{"norm_eps": 1e-06, "rope_fraction": 1.0, "beta2": 0.98, "max_seq_len": 256, "doc_mask": true, "max_steps": 7287}
Each number is 500 + 25 x the weight over its row's rms, rounded and kept within 0 to 999. Layers, rows and columns count from 0. Numbers have three digits each. The size before them is the row's rms in percent of the matrix's.

# layer 5 MLP gate, 256x96, rms 0.151, rows 41-104, columns 64-95
096:518511490499550478479491523484517504486483497514533526489509501480550490493543493483532554506508
098:497506535552472478513512496495535514503528503481510506508497479557486509473514517543548455540487
101:485504482495467578500541527530518498531533481454510524519530514530466480501497494503550477492511
101:534529502497527538521520489499522494490505502470491525519470501528485500530538497554528455499507
103:508523462493496507460477512494499506472495525463495450474499506497525469499448477508495514485515
098:491508488506488502511524503511518501535517485505495479513542504465512450471521558469478517480501
094:443509499507490463475532514534504489448520486514515471491499496531516494473500476484522466491500
095:474492522496525521487504477517507520500542504507492513505468493489522501432529464502509466539507
107:474519481519494449488488513535516494485504489431482499519477538509508537480485505567511487487517
097:515527568534493512490495513504522521509507484523508474463500484484516491509461542495533465515461
103:473529461510532503488546492540483553514500515473474518509494509490498461483537501515496489518518
104:526512507540497480505519493487480522546497488501461485508494485512504526510502545495502479492501
103:480508520475415491525496466491530513490471480502528506519531510488512486504467497484487503517525
100:500525480478485505548503478509482571503478459470505527525458513533550529516508476558490521514537
096:490549496545496499479479527518535505493516503513473525476511554487484521520497495559542506510522
100:545500495514493478512495486490545514505524472498485475508501503533552486495465533500529501514510
098:482535550488487498490469510507482538496553452508484486493483515493473461479503527531516486532498
090:533560471500515513506530521568538533517474500503512498482496535506498520546478478501518507513530
105:522526453539470473507513533529537528549507503478508493525465483520511535497517506471509477511524
088:492496568538527494532473462511507535511478535522493463506487485488575483481465485492463478584502
097:517507477495487518512504488559487490530500514513483503481498514503502534542489483529440478478488
111:483496466505465519516485519461504497489523453530502447480505518495520457504488526506464482510533
103:531547484496522486509538515534527490513515500497519517514518523506498522474505525542502497510489
101:547490523543437491526526503490495499456526461535497446494527513510477485478508499527501498507530
092:475509500547504472522491509510517489488512492485509548493461538505459571504500490479552493532507
096:474526488493511486513529512515506500472518468494478498527525527488487477472459502521524505490493
096:538484437521512547488512458466484485466527481552484506499515531504529495485439533522473511527490
093:540506485467507462499497469484529504509501501504497501502473491481488496535518494493442504549494
087:495480489519507514548491546508490487511483508464555483506519513519543524524540484511486479517531
102:491514500506536504498519502472539521524515548486521527494458523512503481518507500520542465488554
100:498483431458493495508519526516489524496501473501506466466457499496538494477533512503524500527522
099:525468491463495490525479489512524507523515487491483496539549491519514542500480490565511511506509
106:492505486522554488471544514519478500529485456463500487523511528474513485487498563594501497490512
097:497519472447509468533516491555501511512492484531486491499476502497503520490486465483533518503453
099:453527507506475501490559486519478510511495433497448465511530544480490461484502509501512485527512
102:509480436468456491525537475497495504517551511487505519486529562489534528493500499488468504554510
105:503500503485471474475539504538531509536559494534506526474514515457499508490472487544492481528495
100:514510521552516505533469494525523482474503506450520469482477556508511517451502541481508479501492
100:485529543489530461504534511495541493504475483518523496468504531509430509508458479519493518510512
099:486507501499497483518482499475534513500542497514488466502495481485482511530512505504528480526542
100:517504481486471466547538505554488507506479483483501502490509533456458456507519492527510495481488
092:483496488487518460507480529495473486488528476512481488503505492458471533532522539517465501508550
101:528531478493505504498539461514482523534535521485493510546510529466501501486542472455496523538512
097:535546485494494505504504540539481530505510499527505459538439499477487480442539515481479501495480
106:500568506471492547486551485520563504484488510500504509486471482446477518513482483516528486510502
101:490499485499506514491521525503544493525552497527479515527457502524527459515478517509490482505531
106:472486484460484481541505492504520480517520480473498501526487500468492463431496469581499501516516
100:492528473511489513511489478502513524501515534469494502519491486512506464475527423479491478518527
110:488497486534503521531535524484482493516555438480500474503514538490491532503512531516490487506527
106:479571503502496461506566534491512527516556504500458489493508486525496492533462529490493460501457
093:482557470511485457489506549470539494522499467518476494480478459488511508454527515502536465518439
092:498504496440511502497520473464502507451493483524511522488518504494483482481490491539540480480532
108:487481503500501479511480531506570535516509410501458472557454491479466535495514538539497490486516
095:478501512526458474490490514508473525481526468498516521488504494487494484497507453505557504561480
103:514508506500553515489546492484523535495481496477501501481490484480506503526492526493519522544494
094:495523513466454492490523534472554490486524489519516480527511579503514502513517505542524531557508
102:525484493445465493485507553473535506481505471512492494486439481511546475482510526522532470504524
097:501491468487543446496552449473538483481496539500511549472511500488514435472529502509524511508533
096:554507483520444505449494501498498518472513480485477479466527491538524486503496504517465515516505
097:519481529473515500516492505480499486484461469518503450567519520429513491465511512480492507502499
099:468523491532529504474487486486497479459498481476512467511486524464459463461473491522496532513541
097:484530484528503539552521497462527472537518499476536486478529549485489537522457500490503493488547
097:519518528514522500543527505485510590507473458467515523511510530511484519459472532497489471478491
098:487489470523532482504502532487518504483495481503511486516440492500493492498481531482507474564522
# layer 5 MLP up, 256x96, rms 0.134, rows 41-104, columns 64-95
097:474485524529483544508455506537524488496539511528515542476475509501487525495475444476560481498494
096:504539483474514504438490513504495474473552474503523475548487474498492498554529531518501510519541
106:499485520550496492485522527502500447468492522512508482497509489569529456455500497520539494502463
100:513444486513462506516567521511544506491458489480503485506464466462485451461467524496475509510472
110:487487489477509495460491523485523480518581477494471469497480495463506500520520536478497541509523
100:491519515478549505511517516457513478476539533504460491457496434512539496471495514497498538496521
096:489498494511527476478465511521491478480514487518445491500525450475537490489496502505521520501562
105:516501494562535496499474503496486493517454515527526482524519513482504522477491497473511455509462
102:518469532480510482493465510527499513549489465471471508524457501502505466493468476503461489479497
095:523481485552545471525537485507494497503468506512481504455510445491512494490521497497523469492493
102:524491497525475486523468513488521495499528499552479505431492553454428540521474475488525512488509
101:511492496509528495546501516503513507508478497513516479494527495531498530482508462512477535522480
097:491486511541504508480525483536496533522529538464503539521479534463480502538443466495509466488529
091:529484510447516499525455461492483507493496509529509506518498518474485516554504509489514488510477
103:526498470530525470534519510525443471491474506497475478454507518478466499490539466533516486465498
107:502480522502495552511555525486466471501523493499496491478520500495516496507491465500478499533487
100:469503482541498465478536460471508504512524467469506483517487541509487500501551496461519498525537
100:476519477512478500496468499447464517494500483493479457505480517476542485497526484513486486485495
104:518539536465474469485507496486518526496469465496513470488476485490520497496539444462481497509506
095:531485506516493507516523477521511482510493517447491530518492455510510495466496436526499546500512
102:524519464533503529518475502464484490518504547500481469496463532496529445473446533502518517451517
104:538483481494504523490517545502473528511495510542543490509505525432480511543506498514496511476526
109:496487524526463511500488501495498504529479510498471480478530541489484517525481537515424560482514
100:470515521479509505508468536497501523550543458529474460524513467500469475524490504550505559515502
100:491535501487438540503529524477512473477497480504505484510528458485527486463515486485515467491464
104:503468513535502499494486510475492485509513503500482507543554482515508481496550510478499565506448
101:528481523459530538505528478487505499475482465504511500518541468552470459510503517521501466456509
096:495502506470515480512512534490488519481504508499527489535508508504546505478470455459507431503473
100:483517556479473506475481512513520459523485515528505498492532481474534533507522549536491565465515
093:510514532496502482518481480530482522482528477508523514493493478452507499449487458480491481507521
094:474470454507511498485506475506500490523440470494514509516474502505491505501514484520510494496510
103:504490516479531456513491511490457475507503522550466483475501472462524497472509469533519531493526
096:490479448506510514485525498480500497530509505449509508485483472526506540480537486489498473494510
102:502514510484480494520513558443513492482543525480491529463525448500515503520521471503477526477498
102:483539503532476485489508533489525502497513486507493459477509466508515540520546541554516488469517
096:514487446522511508510484510563524503457504503483485447488488505521502478533527553497517523486497
103:534508509538447478491516526478502513474481488486538523498473551556559462503505478534514509503486
095:517518513500504481508492468507525497536521490493583512518468500507516458513474480478506493482515
102:486554531478525549529510501483543485488498472505558500493490498451471516495477491503505454474559
101:474533472541489521510475486497506467451494509535486501455493545505540485503479478480539498509525
098:496470505491519502525510499511530505509495533481457545500567463439516466495471527523550505508507
098:535511468528481476552493523495524511486496525545483549503471482478499512498456481480474467498500
101:495475461514512517494524531538554446527464504510485506473501510482483506496488519493500511482509
093:489511515492494515521507547455503450426477484511509511488484538497505555490497530526477510520485
103:482533471522480490476508504469539524479504514531497481511528486503521511534462451504471518522469
096:535452508506465513508563492494465522484521457475485476481478518498500509504475486505525530484488
112:504475520466543525472475517528528485499455481491535508509502467555536490547525556488496514510492
100:495479477490487532451532510518470498472523501488496463463483539505475517494501495498513467490497
100:477550566536510505442494455505555535510472461507536524514480526512487521514509489498533526527456
110:493526488511484510492496470527544455446508472505567486447463505474546502532514454503479466501507
094:492514505533445484500480519490497495539510424482473475500495457534498533520507511507486484463487
096:515495503474471492538512502464527523489516501526492499533494519543480547546487485491490498474493
100:447555478510457481465471504541470501516451505485428480566528512465474489488513543515492485471506
095:510526486511501464507508510518497521542457507521531472477458553430512523468483502518495568504481
096:502492502514505496490520495498509467504500517513496516482521485542489472493479476474501528534500
095:507480499494493466478520470531468488517488504473567497552509489511488534484523517502542478495496
104:503515488486468540511501478545544490479522501504479502523531554473548509528466511494503465492507
096:491490488487482462539512509462483500544513461490482478454546441500519503478487513501524505468471
097:482526504497517526519527502529507505524523524485474481457498493509514491547485498475527529501519
097:490498460502483523533503484472457485505545509499506514485496497443456497509487477528483461510547
100:484523513483497512508459492461531497515507470534519498475488479498540490491492506496482501494493
101:510481463484523488497486520505442471476504489469488473490497502538495578498521473520508487479509
096:504484485470454495542487485492577499478520472525481488470507485503458529515484512493493514518547
102:519466522538491466450502504499509482518521527493455479459495489533541489467503548496515516499522
# layer 5 MLP down (transposed), 256x96, rms 0.179, rows 41-104, columns 64-95
094:517518500515521487516484494465531447500537509468465490535520575497540493498517482522488490459485
096:495504488457488542541502478472497545478512512507429490523534515454534481523515475535500533492556
106:489531524498467476512496509470541533474480541516507506483506481497511494471508497503490509503521
101:524541463513501529531510447507480490477467567466507510518497515553505499523526478523481513477532
110:526487516521547488512506494493484522504499557489534505499587493493460483503506466518522464460490
098:512520530540552506527483509510496502504520486514533496497480515487481539555535480494506503510465
100:506526481533512504503474516511468514527471516506502505512492519480492491504489484542501555531499
104:474450567482467505507462515486471482461522545495495514507478490531459520514462505509545488538496
102:528501566526477486498520575496533466488498487515488520505511509518489476495505510468503484526528
100:495489517476537489536485507521473513508487488543521503490539454540462554515506499472510508557466
102:482525510464521510498549495525515508508491485489502521517506453517452490481496516536531511489498
102:495498523495488528465452520482495495499488460531564533500517487503512477488498586469478512532530
101:472510513495512495495513499472477475461493543532503478499491462532485482513534493416465473523495
095:434482555519475476466534495468502500507480499488482478533473480472521540441503505488549505529487
105:500483547494495510489528496477523572512474498465499541456462494495482503554521470528487509532498
105:487488552502492503492509477486486474514456515521482562520485458486554510522526496493570483457500
101:467481565480535455517495513507500526497477514513495555475526478523527489500492511456463509529456
101:504499483479479487484543500498514504476510520519486549482489520535564483481446474531529518492466
106:493510437526496506494491451516509480523528479518488507501476504492493518487513522482512482488508
093:494500489483512502477513473561554477480513479534529527523472527498522433532461482495543483472506
102:521492501460515510516578491548483559521539515486486516521534472530476505509528514541509487530505
103:521496543500474472499491479506520538468484561467477472494478479478507507472489465468528512494490
111:521484517493490478524507492495504512489488498547501454505481476432514493494483507526459453528512
099:546511502488459511466515468517476459493479515515461536526500485508492485508480466489464504463507
099:484506452499496517505535456491507528521511542533537489477482521481478518483509497520524482479509
104:503514478517539496484517519485461485513496532507493454451466508520482547445441474511520481480543
100:514536507526448467497480530491523502455511501476492501492511527515499510443491507523501513493502
095:510506504502500482504520454492478516464529455473493467474538490488539489490542504501499507502512
096:523514515481459522502499486487541496496481477466503522431491521484468536522487517500486511510470
098:463502462463484488472476550522510508508511497525438502526460451511561462481495506491471483523488
092:475502537495477542517493524513480500511544456485457474479500507497473505503516510478453498470480
103:535506543519517531489489507489484500476486464458475531448482484526497560488480504515561511482492
099:454501506513501503518525463570487481460511481516518525504488481472503505500511557563487492519481
097:456503448478503504461506455500536533456490529520505506501547525489509511513523516477494485521520
101:484489508513415516544511538497534471528472512525492447540506494501497499521514506492508502474488
093:497481495487504498481487494509528480522483482498517524498462519498463475503457546497514432473524
101:460469473492536502453464492492550506491508490530516506508520504497493517494513521461494513478463
095:530487486490498530462481528479456497507474467506510499514498509501478471517493527467494501493536
103:501508503452478474536470512497483504529512514514504460486527495493469504495524517525501500513488
101:482491488483532472519497527484552541529484544486528509493533528504512478475480476494466469492520
100:507529566502511564450485481465502502475528481506500530516481497507563487528535503507480510511500
097:504522508477523527492505446516482503541514461486530507484560512502497508536550514538528499502495
102:489519495495468532511497449459482507492499532494511445522509495496505481517471467492528502505531
093:510505533541498504526532522505479551509463505472497508499493523487483493546528531492484433494491
106:478511466482541526480470534517503509540485533537512498513530508537481524516541490490531489541515
098:500508538519482515492495529492532512465467497447514448488461504515499503491480524506480522506528
111:490508449518478530525523516491476530497465490514488554476530478480491513470496506551445524483520
100:500486506527504484491537502500517497517481489487491488498456440495536502491490474493490501473521
104:525539507510509512515482513502487504478487508517504526511475478511507477512506511493511510501514
109:507486513494464531478498474503458550525510519479495473542521503493491513475469512485519521476487
093:513502553495539496490535514469492521500533500484513524506508479517494474516552503494504458513523
100:540501465534521467554463513500513491517523548497465505471484471459465471514473526504447485528547
100:505482481512465504512518439506491508475469517522503520507531463463425530508518495491481507448497
095:518490503503491512543494485485467473467470493458526494507498469517539486515473494454479522513482
099:488504483460461492502501484516507517448517540521485485471505519525480460535483459485462540518451
095:499521503463493498541519552551499506542464471483509517465467525467533499502485473495513524525496
101:454491481492512479513515506508486518501468522558504456531502468476530517441543510478480484510539
098:484486499541478517526506493503496518505518511502499483457449452503500515510531506510547520532452
098:482501505491494503538486529447437496501483470484492458514502474463539512502453494479513543481488
099:483475484519460526529493512437509461483514506512512536509505506512565547482491507525476485498484
101:521516452479480473462511479505497514494495487491513497492554478514456510480452503506512485508517
103:496492511493527466550490446484498492494500494482577529475489529494528469478471468481498494495498
100:554512481504468476502494498511519500493443454495470499519445483513522517505459481516509484470493
103:520445476554511520505551467512493501486451490518491481490467483486511503487486516522477513465470